config.yaml
num_hidden_layers: 18
hidden_size: 128
num_attention_heads: 2
num_key_value_heads: 2
head_dim: 64
intermediate_size: 448
vocab_size: 1667
hidden_act: "geglu"
norm: "rmsnorm"
norm_place: "pre"
norm_eps: 1e-05
positions: "learned"
qk_norm: false
attn_scale: 0.125
bias: "all"
tie_word_embeddings: true
parallel_block: false
init: "normal"
init_std_qkv: 0.0561
init_std_o: 0.0696
init_std_up: 0.0802
init_std_down: 0.0802
optimizer: "soap_variant"
learning_rate: 0.00857
weight_decay: 0.0
lr_head: 0.00786
warmup_steps: 200
schedule: "wsd"
decay_fraction: 1.0
decay_shape: "sqrt"
final_lr_fraction: 0.0
batch_tokens: [32768, 65536, 131072, 262144]
max_seq_len: 1024
doc_mask: false
train_tokens: 298900000
max_steps: 3187
dataset: "wikipedia_en"
Each number is 128 + 24 x the weight over the matrix's rms, rounded and kept within 0 to 255. Layers, rows and columns count from 0.

# layer 6 MLP down (transposed), 448x128, rms 0.0798, rows 91-107, columns 64-127
[[124 131 158 119 148 159 146 109 121 105 118 127 192 123 131 106 132  85 169 101 163 160 125 112 115 143 133 111 149 171 139 134  87 130 141 128 173 113 124 111 160 112  84 112 117 117  87  97 104  84 189 158 152 140 146 147  90 131  73  99 129 111 131 105]
 [151 135 132 122 171 125 184  91 174 155 131 177 137 119 148 118 109 153  88 128 142 142 134 159 134  91 138 107  82 125 112 186 168 141  95 118 101 128 177 152 154 165 145 116 108 117 138 127 173 150  98 143 115 135 120 137 152 143 117 123  85 121 140 122]
 [119 161 141 153 137 154 121 129  99 130 126 175 130 143 150  95 113 121 151 181 126  99 137  83 118 118 128 141  96 138 119 124 121 133 141 142 133 140 122 133 135 135 139 125 139 181 125 112 114 166 106 139 160 132 110 128 146 135 104 124 112 103 136 128]
 [132  84 134 176 128 105 174 125 123 129 140  97 111 150 133 137 139 126 124 138 129 134 150 130 129 165  99 110 131  93 124 120 129 107 141 137  98 116  95 127 128 148 134 198 123 139 106 160 113 116 110 127 145 117 133  94 107 107 150 137 120 195 111 106]
 [146  99 110 146 115 137 122 165 153 129 101 133 120 117  84 137 114 130  56 124 130 177  92 118 132 116 193 135 123 160 136 130  94 144 152 128 107 146 132 166 115 106 141 150 157 124  98 100  91 145 144 142  93 131 133 112 167 121 125 143  95 125 134 161]
 [110 123 168 143 129 131 179 136 148 135  82 119 125 106 149 121 104 127 141  79 138 148 117 143  92  90 165 153 151 117 118 100 123 169 122 115 160  99 129 122 124  81 151 141 116 104 132 151 169 127 173 115 146 101 123 144 117 107 119 114 130 143 125 104]
 [139 109 136  80 134 115 109 110 122 170 134 154  99 128  95  99 163 140 131 157  94 142 136 123 121 104 164 132  83 134 104 130  78 127  86 119 136 122 123 140 115 117 141 160 138 119 100 133 117 100 165 152 107 162 127 129 146 131 160 145  94 114 123 134]
 [105 124 128 173 115 114 106 152 139  96 107 127 124 142  94 157 126 154 134 157 129 112  88 118 106 109  96 134 141  90 169 109 102 106 135 101 110 133 112 155  78 138 146 115 129 152 121 114 141  96 112 133 143 110 113 107 158 111 140 128 167 122 141 166]
 [142 169 100 122 143 139 135 133 111 101 130 158 105  92 125 122 147 118 102 124 123 147 157 124 153 148 144 121 155 116 110 118 124 133 151 128 134 138 134 142 121 140 125 119 136 122 122 117 116 142 100 122 151  84 105 125  81  86  87 137 107  47 132  59]
 [152 149 176 112 123 112 145 112 119 174 125 125 128 173 165 127 118 123  77 155 108 129 135 148 120 181 143 143 101  94 116 127 103 105  93 108 124 131 147 113 164 116 142 125 161 132 173 146 108 107 118 138 122 123 154 134 121 125  49 114 122 128 114 139]
 [138 123 131  92 137 133 145 109  70 124 123 140 164 127 136 104 108 121 116 146 135 175 130 123 108 155 133 177  60  80 115 135 128 114 120  99 117 132 160 115 125 140 139 121  97 105 132 136 126 118 147 107 110  93 129 122 147 161  99 157 176 114 127 164]
 [142 149 143 167 134  94 131 128 143 146 127 109 131 159  97 156 113 129 149 153 138 135  94 125 141 105 136 123 144 145 147 154 108 133 148 102 158 137 125 189 147 161 139 120 120 123 114 103 159  83 141 163 198 126 151 138 143 127  83 147 155 123  98  84]
 [171 130 131 103 128 173 122 166 131 142 114 136 111 130 125 127 169 127 127 102 154 148 141 194 115 133 126 100  85 139 134 136  86 131 132 143 123 148 118 115 104 122 120 154 113 157 148 121 101 145 105 114 134 153 132 140  82  71  91 140 110 146 133 113]
 [139 126 124 133  85 156  96 138 132 157  88 157 150  98 166 145  85  97 121 129 116 126 141 191 104 104 131 159  89 143 129 126  95 119 109 144 126 159 138  84 145 127 135 112 132 137 136 148 129 142 123  76  99 138 111 126 124  98 129 143 105 156 104 121]
 [139 154 141 163 101 162 108 143 138 138 104 105 120 168 131 193 195  62 125 164 177  95 107 129  99 130 159 128 144 125 155 153  92 141 154 133 163 149  94 119 122 139 167 162 143 155 139 131 132 153 136 100 137 162 150  91 139 147 143 150 106 141 135 104]
 [127 134 128 148  92 140 157 129 120 154 106 139 139  95 119 120 170 102 123 152 160 154 130 111 102 116 101 131 116 164 144 106 125 157 112 118 146 112 103 101 172 146 107 146 140 122 137 163 113 132 105  95 159 215 133  97 127  85 150 157 147 128 179 147]
 [118 123  96 152 126  81 183 111 124 190 138 129 155  85 130 104 111 146  84 133 139 130 145 141 130 115 106 155 111 131 113 164 155 147 121 148 140 162 153 114  87 137 139 126 170 163 113 147 114 109 171 152 136 123 132 134 156 117 124 134 131 143 138 127]]
# layer 6 MLP gate, 448x128, rms 0.0827, rows 92-107, columns 64-127
[[132 109 119 141 110 115 133 149 143 109 152 134 151 131  63 120 152 134 158 138  93 143 131  87  74  95 124 116 106 152 122 130 164 138 118  60 130 165 147 131 100  84 139 161 117 104 121 104 173 133 176  96 163 137 133 139 147 136 129 143 161 167 119 110]
 [105 148 177 116 105  92 147 137  99 113 105 110 144 150 162  85 139 122 166 143 104 115 127 117 153 104 137 144  71  93 137 137 122 149 101 166 121 146 104 146 164 144 118 120 126  95 156 150 151  80 176 125 125 132 124 180 116 146 109 151 132 136 120 176]
 [158  82 108 144 136  84 160 153 124 113 134 134 143 140 147 116 132 119  86  99 115 150 118  83 141 110 159 128 103  99 146 156 158 161 115 100 151 109 114 108 128 136  85 166 132 157 132 126 118 119 131 148 171 139 121 152 147 114  71 121 122 137 132 132]
 [119 148 102 132 123 156 116  83 118 126 128 128 143 137 147 135 133 108 157 132 126 146 140 124 115 133 176 129 132 136  81 143 120 112 128  94 134 151 135 137 124 139 136 131 116 112  77 107 146 152  67 105 126 139 146  99 123 118 154 126 128 170 156 132]
 [129 129  81 103 142 156 146 105 165 150 102 107 118 105 151  75 148 106 142 136  89 112 142 107 122 133 154 106 102 136 147 146 102 129 128 152 149 131 102 196 145 119 204 146 109 146  95 188 141 162 110 135 135 122 144 146 169  95 109 131 139  83  99 124]
 [146 112 131 142 130 118 114 141 170 144 144 122 106 120  86 167 142 163 152 144  86 123 101  98 143 107 135 100  95 154  93 114  91  99 142  88 125 131 140 112 115 125 172 164 174 132 179 104  86 142  98  98 121 151 126 129 150  88 173 118 123 154 150 134]
 [107 153 138 156 136 111 143 155 172 162 110 110 151  88  39 110 112  95 139 222  97 126 140 148 140 114  94 144 138 139  76  99 124 108 171 140 106  96 125 131  95 164 132 112 122 180 138 115 124 114 140 137 146 121 136  95 145 127 139 164 131 129  87 155]
 [153 141 142  59 100 123 141 159 143 170 136 127 139 124 126 139 153 176 104  87  87 121 130 169 107 129  94 107 138 118 101 118 129 142 149 109 131 127 126 139 102 172 115 148 118 166 139 125 118 159 144 178 127  92 106 149 149 107 100 145 128  90 136 132]
 [135 144  77 118 131 134 179 161 117 160 157  66  86 124 135 131 117 105 110 109 146 146 114 131 130 141 101 118 148 109 106 115 153 129 141 146 138 149 148 181  37 169 124 148 117 141 119 144 129 186  80 121 100 120 118 141  86  83  99 124 111 126 126 171]
 [105 101 119 141 160 101  91 178 143 141 169 127 115 120 115 165 172 135 132 122 110 137 147 109 142 135 150 122 123 142 150 130 162 125 125 115 155 143 168 101 168  96 107 143 115 132 114 144 126 134  91 100 141 137 120 126 144 113 112  93 154 161 149 161]
 [135 134 112 119 143 139 160 135 134 181 178 152 112 133 102 170 179 102 151 149  97 134 124 123 148 145 174 144 117 109 166 104 136 127 137 136 120 130 128 123 142 107 123 123 168 156 160  99 118 138 142 139 191 109  97 128 156 116 134 143  71 134 111 106]
 [135  93 108 111 133 119 137 113 124 115 163  98 128 168  68  60 139 151 150 134 110 144 122 137 108 146 116  76 155 125 107 140 118 119  92 163 140 100 136 115 114 127 119 176 134 102 134 110 182 119 100 123 152 136 132  73 128  93  80 145 112 102 145 115]
 [139 161 111 111 112 150 161 149 144  95 149 101 125 115 142 146 106 146 117 128 132 109 103 157 159  82 145 161  74 143 102 131 130 124 146 164 150 157 133 122 142 140 124 137  75 177 148 144 134 176 101  66 126 144 103 154  96 129  91  96  93 115 127 142]
 [125 117 180 104 125 141 145 121 111 148 119 115 131 106  98 143 155 120 159  82 151 138  96 125 148 112 122 126  94 122 131 138 151 104 160 101 101 119 111  95 141 130 128 142 130 103 133 137 154  70 116  99 104 153 140 158 131 164 127 166 139  86 132 174]
 [126 137 159 168 110  86 112 129 135 124  80 132 150 104 111  89 122 117  62 147 157 132 114 115 130 114 137 100 112 141 142  84 166 146 177 115 151 101 135 118 144 136  79 154 143 138 118 146  87 150  96 120 145 131 121 117 133 123 123 150 108 132 122 162]
 [149 134 139 136 136 131 114 162 128 113 141 111  94 106 211 147 107 160 201 123 119 118 157  91 135 160 100 155 124 165 156 102 143  78 109 127 147 144 143 144 184 153 158 126 148  95 122 120 137 114 117 116 144 114 122 126 158 101 144 124 112 140 112 103]]
# layer 6 MLP up, 448x128, rms 0.078, rows 92-107, columns 64-127
[[100 101  88 146  72 136 101 113 176 153 114 120 103  98 125 141 135  78  99 144 132 145 136 177 126 113  90 115 105 139 111 163 175 113  77 127 106 123 135 108 123 176 142 130 122 118 123 119 120 151 119 125 138  84 145 165 140 144 165  99 139  90 122 114]
 [116 114 123 118 154 108 134  79 108 171 112  92 116 145 154 140 125 112  94 110  92 137 116  91 141 132 162 118 133 136 126 141 124 147  98 128 146 129  85 133 109 103 101 127 129 148  93 125 108 109 129 141 148 128 113 126 137 131 128 162 119 145 136 151]
 [153 112 143 127 107 155  88 134 143 169 118 123 122 130 106 153 128 147 147 117 137 132 116 137 106 125 137 119 120 175 120 133 129 108 131 145 138 139 155  94 130 121 114 117 161 118 132 123 144 107 141 151 136 114 137 138 120 116 122 135 141  79 123 114]
 [133 110 115 129 121 133 147 100 138 126 154 159 124 164 172 118 138 163 131 155 135 122  97 144 118 136 134 117 163 134 157 125  97 101 149 135  97 145 128 130 144 112 107 117 135  91 115 133 147  85 142 155 153 128 118 159 158 146 130  80 161  94 174 165]
 [103 138 152 131 115 142 177  73 121 116 113 107 122 122 130 136 122 106 125 139 146 170 107 169 110  99 104  69 149 114 125 127 126 154  83 119 144 107  91 122 118 126 179 164 164 112 157  97 138 135 106 122 148 152 103 129 149 133 111 129  96 106  93  77]
 [122 136 141 113 152 111 165  99 130 135  73  78 128 151 137 155 129  95  84 101 105 174 179 120 108 137 107 133 172 134 152 134 156 115 149 119  79  88 163 137 120 137 175 174 124 102 105 103  91 116 129 129 154 138  95  98  99 142 171 135 140 153 103 141]
 [143 164 106  97 114 112 115 185 149 139  93 145 185 133  89 168 120 151 107 129 169 121 130  92 124 165 131 113 154 128 139 133 151 179 126 120 169 165 111  91 109 118 163  90 139 121 118 128 162 146 119 151  81 115 132 123 124 159 141 135 131 114  93 161]
 [140  91 141  82  92 135 125 127 122  96 127 141 115 155 138  68 140 104 158  92 115 111 133 102 109 137 122 131 135 118 174 131 111 130 120 130 162 102 105 110 104 113 140 131 116 122 140 120 107 129 127 104 137 151 133 166 131 147 165 135 120 186 123 148]
 [207 109 145 113 131 127 106 117  66 100 147 108 153 120 159 112 109 154 121 139 101 166  84 126 104 122 152 116  82 141 148 128  68 110 105 145 115 126 124 178 132 116 143 116 145 163 114 148 112  92 140 118 144 116  97 135  94  95 127 113 147  90 127 134]
 [145 138 107 134 104  96 123 108 163 143  99 142 135 135 165 153 128 140  99 130 127 129 125 101 161 102 140 141 145 128  91 147 122 112  93 135 158 156 154 134 156 134 109 121 139 111 142 137 142 177 176 103 150 126 122 100 131 194 132 110 124 118 153 156]
 [116 152 101 115  87 137 120 158 138  68 140 109 132 109 172 115  91 127 135 137 153 135  71 128 117  92 112 130 133 123 147 114 133 118 138 135 111 137 134 136 141 119 114 116  99 144 112 179 150  93  88 149 135 140 163 157 150 137 111 178 185 153 135 149]
 [128 106 152 144 100 112 132 118  92 143  94 129 117 100 152 101 116 129 113 113  99 127 161  74 129 127 131 141 124  76 157 114  85 113 136  92 147 111 137 123 136 124  81 120 116 156  99 174 134 155 131 121 109 156 122 143  91 167  96 147 138 109 147 129]
 [ 97 184 145  80 113 141 142 126  96  88 130  89 113 128 121 147 131 151 158  85 110 100 135 130 156 123 139 146 163  93 115 101 110 142 135 128 120 120  94 127 102 139 100 158 125 177 162  85 148 107  96 156 115 123 144 157 124 143 162 136 161 154 120 129]
 [140 197 125 150 145 174 132 141 112 115 134  93 140 126 149 114 140  98 136 115 147 104 125 134 132 183 125 120 128 106 161 151  98 127 112 127 103 103 125 119 106  94 133 121 159 150 123 114 128  83  88 103 123 133 122 107 125 133  74 135 131 112 134 128]
 [ 85 105 109 124  90 145  91 127 116 106 129 139 142 129 125 108 100 146 135  96 120 137 121 122  86 144 159 139 129 122 110 101 116 145  82 152 131 140 136 109  98 114 161  99 138 168 151  80 149 111 135 117 108  75 163 170  91 136 128 120 134 123  98 101]
 [122 139 114 119 124 159 177 124 141 109 154 138 162 130 112 174 131 116 141 134 160  98 131 117 119 114 156  85 165 124 158 120 118 138 128 127 157 142 177 143 131 113  77 104 169 121  81 122 127 118 159 149 158  52 160 136 167 100  93 151 109 134 149 152]]